Part of a small language model's weights.
Size: width 320, 5 heads of 64, MLP 1152 GELU, vocabulary 3395, 10.4M parameters.
Each number is 500 + 50 x the weight over its row's rms, rounded and kept within 0 to 999. Layers, rows and columns count from 0. Numbers have three digits each. The size before them is the row's rms in percent of the matrix's.

# layer 3 MLP down (transposed), 1152x320, rms 0.119, rows 24-130, columns 192-255
095:530522521447380490582445577487516456611442515531595396560422540506485483625530476483467531581443455446494554471560585526502414569505562554434452531502415436556546461545556558452509532572509449
112:606489473525487479538495473456571538470566484525464571568441489528551467507584519469476550438599523440538423545503446466480428525562447576508437530486516518450470544520520456417458486474453566
089:442513525571480516491560460577540429462527549435441425449485499558519535503485473573468586450523482469596502509480413457522507478474465522529524403445549558584552489495576445458543525538496482
095:514557523436538456467535566443524495379504438461530466507540557588436453445536408545565374549458594413455491506512594471577468463571513574495484498516482505487527482508533457468557499545577580
102:528476554480415508621470400453554452503497507476431454515532569491425514366580470500508546436510449479546493620553494508458555592536566523533471476528415493376557517474546458546492496566521516
098:564487512468539536503457435509484426502468520552561498613516551529574536509519501428490486517532471487560569564447559532392549561533443582583550476510475509616418541514501575578538477430501458
094:555441514399430538501492527518495450503493457476471436459574536488541515613487560483475533383409509462540464496437543460548493435595515398555494453422522534484508447485537400528519416531424476
093:488486509580434521492515457504506488480503491533500439545510464512493430563592534579512487459514546518521598566480587542534452490478489455444529585572525426493443457483446498390457496590466519
100:453437553470464469472522529394480600526546450485513555542473475530503574486478502538471519454436450459483489499537533544497390520546461425552490479464513464533458485443429482545488530435473491
095:471466534474547522500518549509518554502514470446559455526435522555482481460563529473441521472434500539448463459472451507565572464512452529532482466491422496587592487462469492558625384509435448
100:484482558572498492460495501563471513526530430418455506493477492474435536494498530570548395466524495559525497545538444559542572539494502461470491532522447495456463537435504555372499467484461567
104:460427368563420449460485501554505496428482522553474503503488561462488436441529419496531539464599443456658530509489529547441489524526483541588503509446526486461472567555503577519481545484506490
094:468546547478502538513434411495419545582516566503515480550481529464539470470440502458536572494544523572490512509506508489436553522563456515550537540502586566494521467467480431501462453478513546
100:531422485545467550615464495447559459538502413527547571494513497537553543528572555499537417486452537424510538487504517506539435499518453568545568501506559434478499457517595515520434476467562435
101:508481603447448483463565500520549418499614466563556580438553440429578491529448505454524598491465462547461573468531471445370443492536451415506508518503467539549590478481454547545517567524414484
098:495522493461513621508449458484470502487512389511495563479477502549452483452562426451540437530546531552511512486488512518498480444430497465531542493445480483572538522452472541489516549444477449
084:510467579504486486456554484600519511529551499528492509467496497565500513551441572425408513467542438581502449568507474452544478540480458401386485486515595496426532439487544528445496436541512584
098:513520489543520573486504456531442440535460462491419566479523511468489468580576466462374507518606512534536434547568470419522577442493457473506510551507473455456520480556614528512541470431504544
098:440428541523498495491529485497499605514473522508473578477412550491502503626490521445519541558434421558466513534462498531530402435488422452519505513409472391524546555564539503437607530494453512
102:540452489440606570485487479559488483518487625510550434534506493398495570480480476509551500479506432487525467466545443519478532468510567491609502383513494463562459482585478500501562596430466406
096:461592530455483498483558474518391461421465480469442543438400553355520498470502432516537474579489432504622496507586528565467490458568531431448502494472566471507463588491577539516410492453522466
105:479532503458469519510508509347511563467463511527481555482411507483538466466499477542533553456512561489412532589385561547557436499486449498505445494512541502534494464491440541402490536561404533
104:447489478450475482484526497395542537464497517538451532501489558543465548506443580499459522453498481493555452469524590527488519482418487467568503458525484492584512471546498519520464498469528526
099:492522476461395379542514437527419551511548547557458489542436517464433501506540471427541532431518503466563549518563575543441470521518620450586519497535382466442436464475504493508556523504488460
103:568470468483440461581545495479618522388485545498415513478561484498501467490575589464357410494530530609594555565406546581474549473449524508513442529434424521479512589423528462490511410531475494
100:468431499505518545559452536464423505437496464484547534454566576494529551527571508474522504378614458462410532479500417432525451472443477505493463475463555493418549489516503485486548558463433476
092:539573525453423480622478450426580442554542447471483515500485423514552465493486486524445465435605565481536516486456563541513528508551493519428481472400468570517410436535573532497503504377536551
097:437459476488500454580497522541499482510439645422569523478430548529540522472420513415445449464510572622504549525558431481514534457459592542515512507550548427470549537545489473493461567472488515
096:469516497560564440418431547486520482506530434464568490444400491431431621504427456462467467468476470488493541517539466489487458535481565428587424407523524462502522526555514400453533498498538501
102:463448544517545522515484498517494477490395498539491452527501606566515477405544415521389519550476381553494439478541532566497564589450413513469443550538489460498464559527568533504468439453486429
102:485490468507533435527476521530557541517475550572485534510482469516489516476491525476520514488455477505431568471538551532506526464436379513620421488395497571559456400494484513504494484483571478
089:488555552537465517458538523444514536456570489577539503532516453509521564517464544447522504520521475512483523556539479449525448549529497502417518605365474592494410519480496489453457486423546513
101:522435544550431485546546452444350524537555522555564488456460358421484516516482574482592503458487421541531572520430469511410495572418511525488617463472493592459496501458489508506437518458461510
101:507684525563491514460539513532545561384544549361522517476541468472484530506408476536400496457517498530484435475386557572487515434517516437504535516548468481496481377515560468450533507522423454
093:654477439486471500441579593469519433503457506500531510414490441473460492516443467468603605512533520471493452504544494593537499438472503516462574431516551399554517515453470479501517489456555505
109:505399476483541484443464481493470538528590459516483501485540547511467493457529539633529457403507534472518475566511527495592444429576610551455558536523480523497544464375540381508457473424546495
097:489465559492527546494524542491433542508503522595446491390453441532526490525504424524509387494586547439456570450427500481421526432600475503510487521477499497633524507520496530480398517443512520
097:496547431577430558453466465401515434520518430495498558515498545553498430498542510482439527501540576485456435495485489440553460541506480569509571502534507506498486492416531565555437487444509596
098:502486514455415463531509582518450435514463554527548504582559445482440466563445416523418530438547426482561499435572478500467558521480546415466550498567513462449495558551478527600517425508478534
105:452464510417491436565526533593492571487537564463520426525487542536576516421414444481399385524510469484415522528459484499564462519440472547519548494384477511480536544483537478522434478474420427
102:499416522500488553443457506472583452582529492439495491674549491480440489437486533433471473445449561522497484443510528362527409459585469640549570467573483511485508466546475396493519507564565504
098:515553529464567560421653472529594480467454417424588589548471491493581505477539518565512495540452477537447489485509480550524564508477619401436536604524527477474520501397479424499450545600517477
109:443533541536583468521472468505494483462430588507524529491536448548441473597428430532450551521474481483572592507449476488490524458483493508529548475447415571472564469501533487447536524439523569
094:510503472521478535417511413503449451520583528526501512513467467530505459516527489433459581510452540483436545483529430435589430546517532483415512586534476555503525405549517414515356519467528443
098:445479488514549549389501490436519520556493495464477491461444378488430500500464542542527407575439586481461518434544415454592482483551400676421443544512557459532459484510543447439468563493516517
102:433503482436506431482463542502580486547495477460501491476464458481431466520436440453428450577595527468554507547565537510531502452549548504497443574480436510479491496559502439397524584571466541
103:485538452458456479457585490508490438482506459541492566572543486516556472524574519535539587618488510483541479543556446555504481454472555497458382419480499465425508590470420501564476492527501432
098:601514486532407546451392615482421543584482610396514531483466545526505573478452539526452477468534567534601444528538591497536583529461457510489458452458525520589439568477486469504502625464519500
099:402381520466421533501537450511501441523571477548536516421513474492592523550537464562490555438441464465396489570393517481456493512481449431548424493453525495586532490445475548481511470442559606
098:522488530508357521432521455502440461519528421531536510444553481462493494501496554519482481596420575488515453516496488526598538442499435546398528520386449424610473515590511451369539493480504501
101:544505450450608527459449468471502465555477512423499523458561533498478556410459495462451432504453562454427589550459427586570464561496585534482527544521461512478490555523500450553478471448437455
102:424526528457533549462564524530475485551501555493494410488520475452552523451413484463416536573553417509471490563472445565451584430514473494560473508614461517519446431475462491485447447458585524
107:441518558585574505453451551530446496535461497520489444521544524521486516463517505418541455482407409440528498454544590464556604560560469466567422524528535496461513391489529569440423508407538518
090:505405473447548538482502481415446430541587531457560540499515561532524471535525519454518403498497478552481460513581497491449513428556475489452488542429520452559486463540531544516502372528424512
105:570543517479499417385472511522527421474471448544476485546550573499498377566487466569448410556599480426395480554541460389530482432546521481508443423418423490439550534497475542424553461550531545
095:530463544473462529535497462515433554527538556536489425506449481453471523598514545518496308527415415479457502524466542503444657385531494559479489509555540476406488387519539575633518507489495447
097:557506538519510530525534524535462517514454528628510509525440532501555583511449491520527548560473494434608460492428514493484506467511512433461515491529452459500533544547550469476608506569454550
101:606565451538492494549484434511511466501575460545418542463404499545557532574539535499511509506502551477474492476468552442474471500500548557495449484460556468588485476539517523458624480431474519
105:431530489588487505493475480457422459553561451543494549429448535580538455419549616462478477533509527480407579457441487509513523392456498474461548569493566456505471554511415572487533476528516474
107:542443525468556533467377401505462459592522487432532567459456475563473516473465512486514514424610475473509421548516480447493506496546478498480541425475550510479509362578485421494505618393440588
089:512495472428454432482539447428519504522501542556465496457508485449433525561462545416480557432441457517512433490489475457518522491486563509522524670489471571494471459525489485503517566542463574
090:467501557527457465418499449567512401477439515458538445462492586525465389515395443541393432478535575572490552453513482474556467594441529565520487486453465451472483559556474497474528532449480545
098:493568463524490420465486525523507434500392529443503519490512435618479494574408527485470573535458501556429505497598445488554569513505567466490557537471515569472516542458542490552550450467547444
100:512469557568481483493537536415495550473463461503506511530484494419501518530497484510546515448502429466542517476501464464529536452537479420536447420468553501575565488477489514543426378418525482
102:492522508571467525447455470573480502514505498526555457428493493513601400441481455441442527407536647537574405518422478545469520487396512497507507505550438505518396484512508438433437508516459455
087:467473485503566414435417468476556561440445496529397571476427458509522388444427466443410502487508575476520574491588487583541400527425528465387520524506512542627600475465532490581428438552440450
098:532497495524520526528479469548576524484516431506472512435609533430580446454542636494462498566467515461388471549490443515474498462505530423520494512536571493487534463459471434436446492505548514
095:438578519444485522455499513386447489496601541526511525404598554467508458519524520432458480439609551491444503528495569520453475479550456520441457464629434545601499501561480541487438555504502441
095:499568501556537383494457481528588429491579505517474514441463512524497486418466541499490480521619510467621433488502446501479490518463383489559517487499492594524447531537468582534480419598517512
104:433562495563514574539412519564469479508445481500461472450516487434517578487498471539500544428576464588567419530479364397481563529418598481490580533506509604483498491424515424407511354397509475
102:496375525369478528457427500443485533581497513469469550641486501477519464525526516564455512546474448539507499445472563487499526500496469491554509412411493455417560571517495493396561573559625525
101:479544429562450517515531476464408441586540543551458592545479522496543458525476470456495410560368580516441492528481438531480495492584515554435469477537433537551435577528581644520632546494536572
105:558521523479446508471494521400444429481520465488543493544496497385510517500443452452518460540453586498512531486460481538478421564481493508484632525503495599522481444474528576604599525501387440
101:500433445526422468640433498505463568541469472574452450517550563587475593456491573514555503432444496499536460375509543530575542526567461453510500437570540445489558510560473516513427452529513439
093:491437464487510502515463502485496520554435536519464459474561501473433456628553525474560496468558507536594513434561563461535468458461496487488434409462542510507446471553544493635450507432461489
093:558424516528511540499515461529456501511517486453595476467496493541478415556545480474485498466442457406477605430533444537446421497390534459517520405523477457486465456553452554508563505512486460
096:503529461472480465485545479524590502464519535473590557557521461515567506449496487470410510489403474509408601566493519535539502486601463466507516551563518458404502483533540552528409537459518371
102:490505545565499478484526496479480518468546452557532490483410467510487570520531501555454514381488511482584446491445431449468448461439471529539477475440512510464512525445500558482488513442605418
101:474432507536541562450464485454469535462517528534478562523464496433524495502516463472496553580472510546459465463555532538575479371555480544480454551537489518444459359472516487514458444517521455
099:454458480462452537491511480524437481492559472550505539526465364456459509502465530383496458479460475507463505524489506515485547498451541564488476427542477484411448454598458431510434572483518545
099:506385480453490556518559442553519502424496400488447519442466502514455457530506596538550470403462351531563525524419489474602548480473480460522414538571407426483515556611440473405467574501514596
109:557456499460459474377405563495434565453417523424580515512453501636579541515402605432482441457541423492483566390513428521495459566433535574518578506412505482541504520446547437465490566485554444
093:488499507515520516494471580541516499550595380505496498496519469483577502596554434499507523471530410475456447580445496529533538551528506382453555490514492514494462506538452473488508537350407501
096:559530522431486609434462486531509464516527497506497586634447432562530542610455515462510540477505523421544498538405500493542560616591471525525485432558442560595507400482546519473422505592522431
105:610502494607500506493472513514505525447499447521472496495468515608480531527576559474650540396536466523441545485581468413492460498452512408481440522488550422480476488498458515499598496447452539
111:458518490565475493512409435489464490396540550486453505435453498445436443465464452490367490458484500462469573516521466578432492506416584482509537493528481531558526475556596476445542526541487529
119:509474498493416502453540615512630544445413534531522422526429476504472494510617464466554488518495498529571558460518498514512424573487483433434568502563506524412425472538499561428458449550533484
098:426411556517522550482517540645435547502522569477455513541493462482447532493439552552474456472563627506473552458511387548542496412576492471472489418430629478533390479412533561516501546535558559
097:531585416517492552586486543541485596518471542487514449502565539492431500563602484425589531425591493469530459457373506537565459441519448475513495523463513519455564492614495444494421532510442553
094:522565442552529531412538480567488525419421511536490398470528447422489506403412505446478497460522531536493584497547506496519492502439367474474468507483509614525426489561446467564552502425509519
096:440480468557513537526490400498540505467465556432537432494404621520466543433430474441565495512513470406591495547560509483560539495487481510505388505523506471463405521485527458522528505458542530
095:575467498477438555526566466533433433555454538529549465496508536464427444578512484437445437507453496513523508513552487431369519505499479522585410483524522458587487492522504479432640458467525443
105:539535547453420504520516612432498492572502495454532577547551527565493480528521525500485534472396472495491528484451429462489427469444442504471555482549489525487459509526505487533550497542480474
107:501507572453493458451473520550597482450493572403434601481430431547548477511410472518496475480541432539466582560575543497449536461581449433564545538464473518482523580463434583472513585520412484
098:465567480501494501465417453483506467473500464528510476511454472520517503473593458507509508536493454553538589488488486404475510492504502531460469482501558504500522567504558554541591497529430516
095:540357450457394477555465499537567381489553481483408501513428575546514554447436562633488394463517499419512479581453452531519409544511561502474466522345488438473568567476488519583474563555477529
100:509470530577554483443422517454549441518559482633502531543435408583510485529449521433544587506495439412507501446528478569475527477560474594514447474444505480545475450506541499594561494620506581
099:512502580523455441458416555527559360523458418532455477570458423545563505489585463482494432477465557549500526367541431505542541449485500463447538573542464478512456481470472453433531543461529442
100:455525606453572489516544482464457498591421550495494534434544461427419600441576544552458512449547412482494484521523607557419526524466541488444532535520575462541533506513504548454524560558478466
091:411464413498524512444517505583551481575453571504478603555583514496533483525480529458563487438539445506610633515509602573455462493499482447499498515530503507469543442505422432605422453506508543
101:461532565456528590526457369504498572498466492502534575499538585507405392538490539534491414602464526504490497523440466458470511563452432538459504442427540488437508513474538603463506498475521524
106:499519421642596618495510461492542460464620482464446526515582472522548488529529479516595457452487476500543444595438520510593475490458499490525638528582563521507548595527442540531528483657538503
098:563428521497488578493505373419451590456522579557497504425592423577497570558522471477495466401522555522414470510547532491491464432496445509569448424410496425481397459450507446490397510536516465
103:506401584453594538514442523577579469462518536467521538599441603546496443605547493479440539487526480553527564559453513484547484553466503385559430491516593464445535649569509528499437610509464530
113:480506512508481560506506538451499504529534495504485515536497547473460484534492551515529431466494537502502470462487477511571437498365506497511432453576389435429379530477532477453459437547543543
098:493422537553440485565475509582537609534549537527455571492469547566466556617533536518456452528523476554608470565414439468507382435501509476593426497489495432481474497522471510465488473559532508
094:526514520536535488575561491514501499559548438540523576465468432425464441486480386555507457411548538468554423452587424500518561480387536516578407553484514528498517506450481538572523565539466496
# layer 3 MLP up, 1152x320, rms 0.121, rows 25-131, columns 192-255
106:431495521525463523491460396529479565539558570519466585441531530553403548489563493482552421551524496473582514459467536513495452377479520510604559502523508444456466533480447373574502492502526461
099:483504497537503438550529473414523526473461471483508481505474480508538438492509513494500524607458426524498575446500556413539421485525503427573443500511568455498546567592514452575613485421457480
098:478380553459470501487482440537489496532453496578437501487468495404444563611544484582546506576518411523534528511507406528466476472497484399467545514516480506574448391473492431574539503481517435
097:457528487477536508403446508484540459449444465580501577490467482434570514478402485481484477508591518483436582500508481493457497512522532536503465565474533518587503474500500526515538468441389405
100:456490514452531581566455543462541536631489433487417387471503453471414490496498496441542517530548489489487593546490528439519504508472493494478529602514453554525580534431499484394509560550459593
091:518572564521498459449509539511520494457504534487561513572595449477506409505445443489467449535577539591378416478507517508446591423425426446575466439486569522508410591416457444467563508503430538
095:569473550432552463523476543546459562497592459456496522505509404479524590510471436457435552454419439536508520481497545588478436553508581479535539471447540558643567508475500510441445485492488462
098:580553423473532538498481538484481399453518523487518512544554530497580488484491461378571495624514418523530519477389455478516502458539484523473521567442508530392504546514524490444483425495540459
101:533482468475512457460514577488505567622602513513555430472424457411559496580507562435469512505499483541501460505490521430488450439611554393497438507476433560438572487587399434596448423421537532
095:541443427572526483508469597523457526431544464561609584472448552487567552493443514479460446485556532425509527497528447520459522529514396557446471479463438537425503532489437435516566533609547459
101:470578561434598477545452501459508491519508447349473531475535480587543546445489502567551506588401559461531495476503523404493473491435539521491538430510484585472479368468443491512550481489311591
097:523557499494559526518516624401491502552540514488584462489443559443541462505488459550472357565470439518544415509467498500529604487501511485465480536477417528517477502487497491498490401528392498
099:469506562506459508623511564585540407510537492495531482538513581455468528409519437526403442444521550520477393548468511506538586487565502474429535501522470436516469516496440542437487572542516489
095:430504535544342433480480509484548571457429491413550498405546607509563511457548473565552528522536454346538537490505571536553534572456614450583416497484452538405432462520558482523503482475506412
097:444487498497533451521592436419458544514454587527455490509509487469417510518337476500426503567515543521453523420533550460547511553382542542521469603503560464484480488482461418554403455480505502
097:509437457460381538492425539405491506391446482393458447552505540429524476477587512582563432485437526435546498500524492515478429489543484523496505481489504482507558546433545466463476520476585468
098:484522569422605602438478522510514530463541517570536458485485550596550506564576469514586526507510511462514495481542531594531507523531513533450421468453445510482409458564434503427504472512547474
098:460420457489527489465423511467480527548459493583477556475566479454571493596473498582570557476508498524547582500466513496518518548457465501535484516516446498501365489468458529465477517476467452
100:488444479439500483482544494437580516501573553586449527525429428378561489440519512543448498529489535630515519460496527502490399511521438576526586476507496551494447481510490573422553505514502563
094:478486580477444599510572589538459543507459514586486510526630415457474454437471556453520472495567616537385536453501437464488468513439419559568510499473415494507591458410449561558492580530480495
097:482429496592488485517498544483541394563533419446517527405511517453488592601566567570542542524504558488529475475574440509532447574535531500507499497575502555400487479532474440468524501436487543
092:485473484469557403499512486624610432507472518494542508485521537438484511466443477431568475523461499489490452540532411606456525568550525566470571513428451473515504558494464443563553482537476431
097:495437570530549528430494519524458435513417436553522573526578450499480476541445497508457454546577577561391414520530410481480617443530465548543444586557505448491526541561529433560525475482496536
096:392468523448450532509531437464465493482443582447386570560526476543528542519473518421510538534516514445429543483443462538534491425424510538520476487443521590470501531471469515524523539470466460
100:458461524588531582518469533387463567410481531498548511445465391554487477463506501497423508565538513467557420482556493439514500549523604521522513477545483587440462470588502551467489527475551579
099:496447511520518434495457486446509464441464473496557535526477493558505497438526400451441436449505483480474511432530513409484524523456528408544551583494512471508494534478485524550408502496487486
107:525549516529477420387496553504511465547467547639432414541542439529592585450564565472527454557536469465436504500465493497489486457636551503434457484454462497384498459457511576403563446552523486
099:533468483549505401552467557561526502503426450527413477488565484462549510429479551395490481467483509493509493390436541467559369536566469452614495502499491460488553576483405571493434482490490471
092:446483529459557489494441546551440547530499546429487586438470385441462517501432496374506396629525593509415558485461510573501517560498502552515472486487531501593462466544543503553475460445553499
094:496419525475502507479472552447494459504508434415543528513489497494582698549531519508476518464462484546508462435539465585487434511509458432525461527531496460505492491473518413426442520493439528
097:423462427437501536465531530476533554547566476545521467524476500452537514513559447490483504561553523516477507503520585493532463376538608487465496432504443386523463470555494476491414445519538492
104:502487496507500464522556471542558480430523451536375489591559413538498515442545481578516443551489426535516461533478473491432520529501553520488533460447522523515534467473452575536463533550484558
097:545448442476608433505529526583494544556583501581463493481476489465541422530382420535441549508560412514458545418540408524563553556578509558428565582436493438504565442569427551495467505572521539
098:416541452446494548455411533461582488556491456459497491500593484478563486510647439597505405522461470554450644586455550463470470485538555465484582586494446440490490468475522515452492408475524576
097:456521485496506525483478551533462502456448467489425489477550394458605448545447457452439502409521450527547570476551456548554475484521447415578424438506512439408512500515500535497517533504441536
103:508474532410532511633549507475552418579530478456467438537488486513490429444509479500490495481456548514539446403572515475464551493534531530556455465485488473511454411460560447440455406568542513
099:495512471458513534492433568536509580454545523501545503433446497485546500556457543423499494503518358515538557519508491532503446570445435506500484548528646478521447496525540546453519519537486474
098:484503481443480470550521554487553399525420487547531524469503367480488500478463567544517516491485507593446568532413485561457383523612446436451434551512410525548446575425567519445508542504453497
100:532489474561608507508456446532512501511485531484454496481529496547460420489531530451491473537556495540554541512500552545447468446437468475422562479513562540495497517547429542410513481501475484
099:545571508480441431554463560496463466502507495531557537478482528520530507383553528522525553432571449502511465498466463547549550558489541477406465422437554480515544526443564515545497504435474551
104:529510545487477554491412570437444445525502521544443425522463462461544552524449436460455467522498601506519467588507496483463574532453350594564388310463447443494399533570491521522582504525420477
109:494502490473431457565537511472539490509498451486536558565484494474444481503484610427537465504505530537582402420413379539578450506532501526491489529559421476510537455608530444432504535488396516
101:516478573460491539587487522578454525445463568406502453525485481443471520466395508478528496467597489434523549578535505414423486479412558380485498452544500516536464467422504509600572492524490495
097:551505454522459505519498557518540618450470568539502526499524574436419478529454495573454622458575425412549439440523542454465457510516593435551525465502523509471487524437460493559497480526530532
106:514473423584496477515495485452465499434408400500495411558513460541434527491535497496383514502532573519526585465439572549485479549533439411496512508559554520544490534450589477377452505495484585
097:437531510502465456490483532548570432559529526554466429445529444480531408432450505499515432534487422568499468565487443507523545545590502374486525481569455464547364559447408410471461470471448398
105:572508466357533477505508458465528527465563548502492437581487558543458438479541531500499460491506374541496516526508527501494481458500658453451552527595523514475526460443451572482470490496566509
096:562561536529420381464456589537493483473458506574392469508510457552389518404520479532488408508590518482522576488394595489565476530548573539440517507514554472478494445456487529568496565447474416
110:439395489556479524491515441519434454439508531510554518440569520482437471456483488448463451607441484431491430483462594474538466574550490557491492622426478441520474558432470511503499618522440483
102:408466497466558504452441603533499561467564573509493479556566535469496506480449545584538484529492553499539370516520449477375484512516531460509495447509462491510534500540473523543497444507543578
101:465328414385479534437407542428487394595506474600550440446502486432486480561514462472446497451439506533395477560510596462568493531577489513436460489444495470463557471541489547460469572547450543
115:493543500546492484560600513506507532446561485495504523496488446502523458455532512617538514586572576612478530497476475547432459507514475540575586474485462493486457491521559473448480429566522515
093:522447608511486444556427614548524502415448492429463422527502557450423498517573462472418503520481499528463483483508501541569532517460619504505590540378497503528471541412492492592526449452549508
100:446496395488586560509540500514535540517529522464476464463551390453498598536381488488547573539553541430456530472498495471413558568442501422433458537464535507410500577467403408444506571475454548
097:554471544514576548507475472582506481480468432405519500477457513441577559450443487547460603448544487399538475545501532510436438572456515462450424516493488492531537537505426572470521625498556603
102:505406464575495489535545436494483498471571479444494522437547517483466428480518552556487470452584467477434493477508515453438434384501524507568522437498514527524491466447500421503511483507491503
106:511464489530511500571538468495504426519547505494552580514572487458552489447496481580457531482461410512520559515428546572558578433483508457521494437517510448523556468525567505459551630417480541
105:542524455356569433608540557549458412427478442477499445501536457536509534447482459473470534534510459474428492588486500486529485508443491536459535534540526509512584534439504572592492490463486374
116:499517483549479435528505447576548455466516498453517577542433563508418506490449438496504498509498488498458465489517435499420500507451435446494503586522576555511414509488498514530564542580488494
099:481440426474477606564438603519553519549519499518457512510504552540542479461458497495548465506572422450415573521510571564502507545498485592486538530607462439477474556504532563519495496470482468
099:464466560545511498579478583473525484516554501575462500515521468547523546440473524475615468504511521370480506452574511601543547462520484538536455494520444568427477408477527526556472440530439540
095:553504555605445518520478458609477531467527560458508478398470555463527523421466484553567581476487532530523470583491485539439485474555481451478494564560446569469560545552553483427508523404535499
112:488563389473531546532521579432470529491530438487467502449543429514534571474525443475527393478425479495510564518569588500486523548446503488464634500433537596447485569479460503474528473541452418
100:518411464436506507462532517567546350524445459392476583546483420514486510474587592581489412548511500575492468482554513556428490501499540567454510449470504478489508475393442528457506471447507549
095:521591493479419543530546524472519401525549470530526452543502562505482462536513523508546486467494343507528505430482533467442553562542529512574535610542412530520378493564545503416525548525549519
101:475379502493503431499519573482403534444546347474496501556488512551505507464505530541468494504523506521554468549540597502447526534386477540508580422539474614512494588528475528557390556526534520
096:517373546464427516511479513570467446439588520443542382495502488517472519497505393526497454529406575482535486493468524448472546568457473519474522522454553462535478557479511474469572485476569453
100:598565553457505566490575516497509352530427469448531450480488518594494538494528488510568432469464504509491514569605463486552594547502457548535420546502532453567443551505405579558408576498451508
109:497509515475582405527478476574494405434485479476528422504544502542578512502465432458511481550451438487552471487470479474490560568579486547545498509496543475445481500417538486497473565525513484
099:384581534529558472463490539487481467453538523486536477451602419482480456516515519413530471471353485511529488518539449507430629503555475518445530520550572520493454515503492533470496462494492525
107:481484452593468562565470484469491508491496502543514571558547511474535532442486462595456546468457468523526495631515550574409476525645459447528466489415607574490416516520483536508377515492542482
095:501346563522523512533459595549526529547548427537496532481563518461553460494452472559425520542514514460484444533561546474478576517516502501483383492480467499489530474581476477558426436495496513
097:499499492472495464537572499444517526590483534424431503505576541575520546555490450597587493643450473535476541515515500536451416559588465537613441572488446552487481547470495532453511472462439543
098:473493503544554506408585565464492485511538458500476547579468525583513580422498489536502428499526438494473453552551423546562536485572521559489522572562404481528513523513526432596494497508448463
098:568566552456555521605513532469554497522506515474540383466519445499442489419506446487598529524503571499445462495617436518537422534435583508464513545515492457624443579631486489527483438544556553
097:422552507494474533510474471352493482508501469445502520445443492566478543579530478550474541572479496580489421461492397535453464575571526424549528489571466524502446482520431488537515493498454594
105:586453415518455560469495471487613410482482569534402463510517520450458469425496539472515545561535560409401495484470496496671512486517478538436559595526583546560480544521554461510565581507534499
095:532456454506477547494565447522555501439545536512524582571414537400479554480588533393502509482561425497433523452585514476462545473561500526490501541556385539481531439524496481477591443530540466
098:483460449534589432506531590563520494432508472452512455475459549538583467396477520496462504499607468567528517496443429444590469504499506545470458516581537588561559508561471435490495551567536515
094:593489535467502536496526576526486525578457539534620544544582562530533479562538509523486524500458573420523419564543462507540487514453571531532511471417560461400468477516535489433581550472529594
096:559481424541537502494594510493418572458487489499505575413492492523483389556536459487553495482507416401533475573515577438539529550460526476628443486427494417416444433490485409501462505448537522
094:514577519529436509484537485476520448428466506479516508535512552471481567447502511533502532505499556540526505516484544489452560559465457507421577458501469552499481521459547619515581523610558525
096:485525573500483587598477426492519513504446472485423547508598463637537522575515454445536496485501488513473505458485451452481446436501525481558548459409510500507454472515400486487508515554393557
103:513515473491523501503467531487461511354522437471425571473571512459499512573489512507541384467468467469512497511512472542535479447485545527528470548487529595502512494415519509456508532499469524
108:504542482520595502551432524439498502507479469510497499390531500453495525457476589524522436618461451510489540458523514507447419489475537502529500464470533479461478473464502490497468482441512467
128:503548580586510479482470530511631460522515469505470438553497428557525439469515566543617506567585535402438483518506449559496463586512562544392442559531510488474450447504414514434613471530456569
103:480534571458447555626510542516529472512443387377502495549415488616483467497528432372516498526456561439504465518562539441494394443433494471548459568473512560426485548519514548472556545485490543
106:459489541646492486544564511550541497555471518569557527462488484448505538578560425408518355491476449517509457566552505459579571541542440483552521515409522542499527476517567552527529461517482466
103:500573446521477429477487519566529455515514363437477399537569423525475571528530491469587580520469497513485403455473521459445528511556437466447518460447462391490544520556489455395503472556518462
104:435482575477525407543520499501475547502456545461525426469589449461509487599510511475564522510444511409541496549523535367549553512523467468476551480439532440496565460579499597481519635436441450
099:491453505393511432511490480517549535419474469546468493493522487581575577507572522511511519483558521527448532584480530525573581568503542486466453488507502612457500551440483458441526554594489443
106:475466467529531474525482383530471425534512467499469471451534512473468472525444438536556450528486536517484486547545506491578534475492520421559518576565544513584578605480371556507396505603555533
114:557492444539580577365537526499429497504426473459468476562481472485519568515487449579488518541452435449476445488504499528492629534488477529566466530389584514587487528505486392511450517557509473
094:555459533588487533527693605537558428486410523516530501437511573548482429484503478471612525589497509508505491531457490459493442425419542478474488571484522548576528517515539440516490489455383578
099:431503535570624541504525492447548494536439436535393390454537465473574399467462454456547460552542472557434501576593498479359491518518420467565499414579534551455437482538517520461538469487458480
103:530472517512539518442487457468519532492564491520483542560441464483525473411432553552484621538585519520518543477495511458540513426461559510454462488487459520527484441538506410557560518474505469
092:499496366482477528506541388435546580453526542460533504504510545489495497435451557405554584557486364497569479541513516542585477562540551490502508435502480508482522547494481443558484527436447595
106:499436506510501536450552517540553490517574496574596506422491565440523487515437551398565565489567504514406520474539486428599431515445505460467485516497576461554496457558518416433507481480524511
092:489506529536568470488444493432454504502505448449506472477487472490379494538435602523512559450561494508448376453489442454504515486429538532424472520431507545559442485412545624468482486438515526
096:510491542515464503484521451470626486449424452566478553548409522503428496472506564465438460500500482493484519468501541546532439514594507477490484499620490521479477472442532469507557410469444450
104:516448567536540495672560506407461486478529562498454534438451507457540475509424572413532452488510497446451470464483511468446348529579478576520584542489524483520553413513450432518526484491501446
099:569429553442533502559478474590383562522487488516553489549446446599525473436545519453601583413478457527537487539507484462413522524487567410540554518563472523415478457430455498568540621517551549
103:523505444523541498430467466413482504510462408590513428489463459423521529436440521481467549461488386568528558497522523463494528457377466426550501504460462546598511440493509502508579482466541502
103:513546534522511485503523381468584419451488466491409490493465581529591473487468527548494593479566550545470522599515452485457411444540473553460474493489454507507451502573572456511523532456443444
090:522551521547494395548491421517470561558441450515519495627643569515579520491413507538530489515440480507489461471521388559435560599439552483489513380516514485489455420564575513443479509437610454
095:541469614497453444480461495473530457538524479464473499480431433525452453488526571477487462474574510455526553512485525533476419484541423481502505395530430527603449402455501457511476425538502556
102:544527458539514401491584542477396432587469443666476453535469451624547469379514531443472525469559514503544482555472476469551534481520442491471501551482447492567587453428499509534589488476440455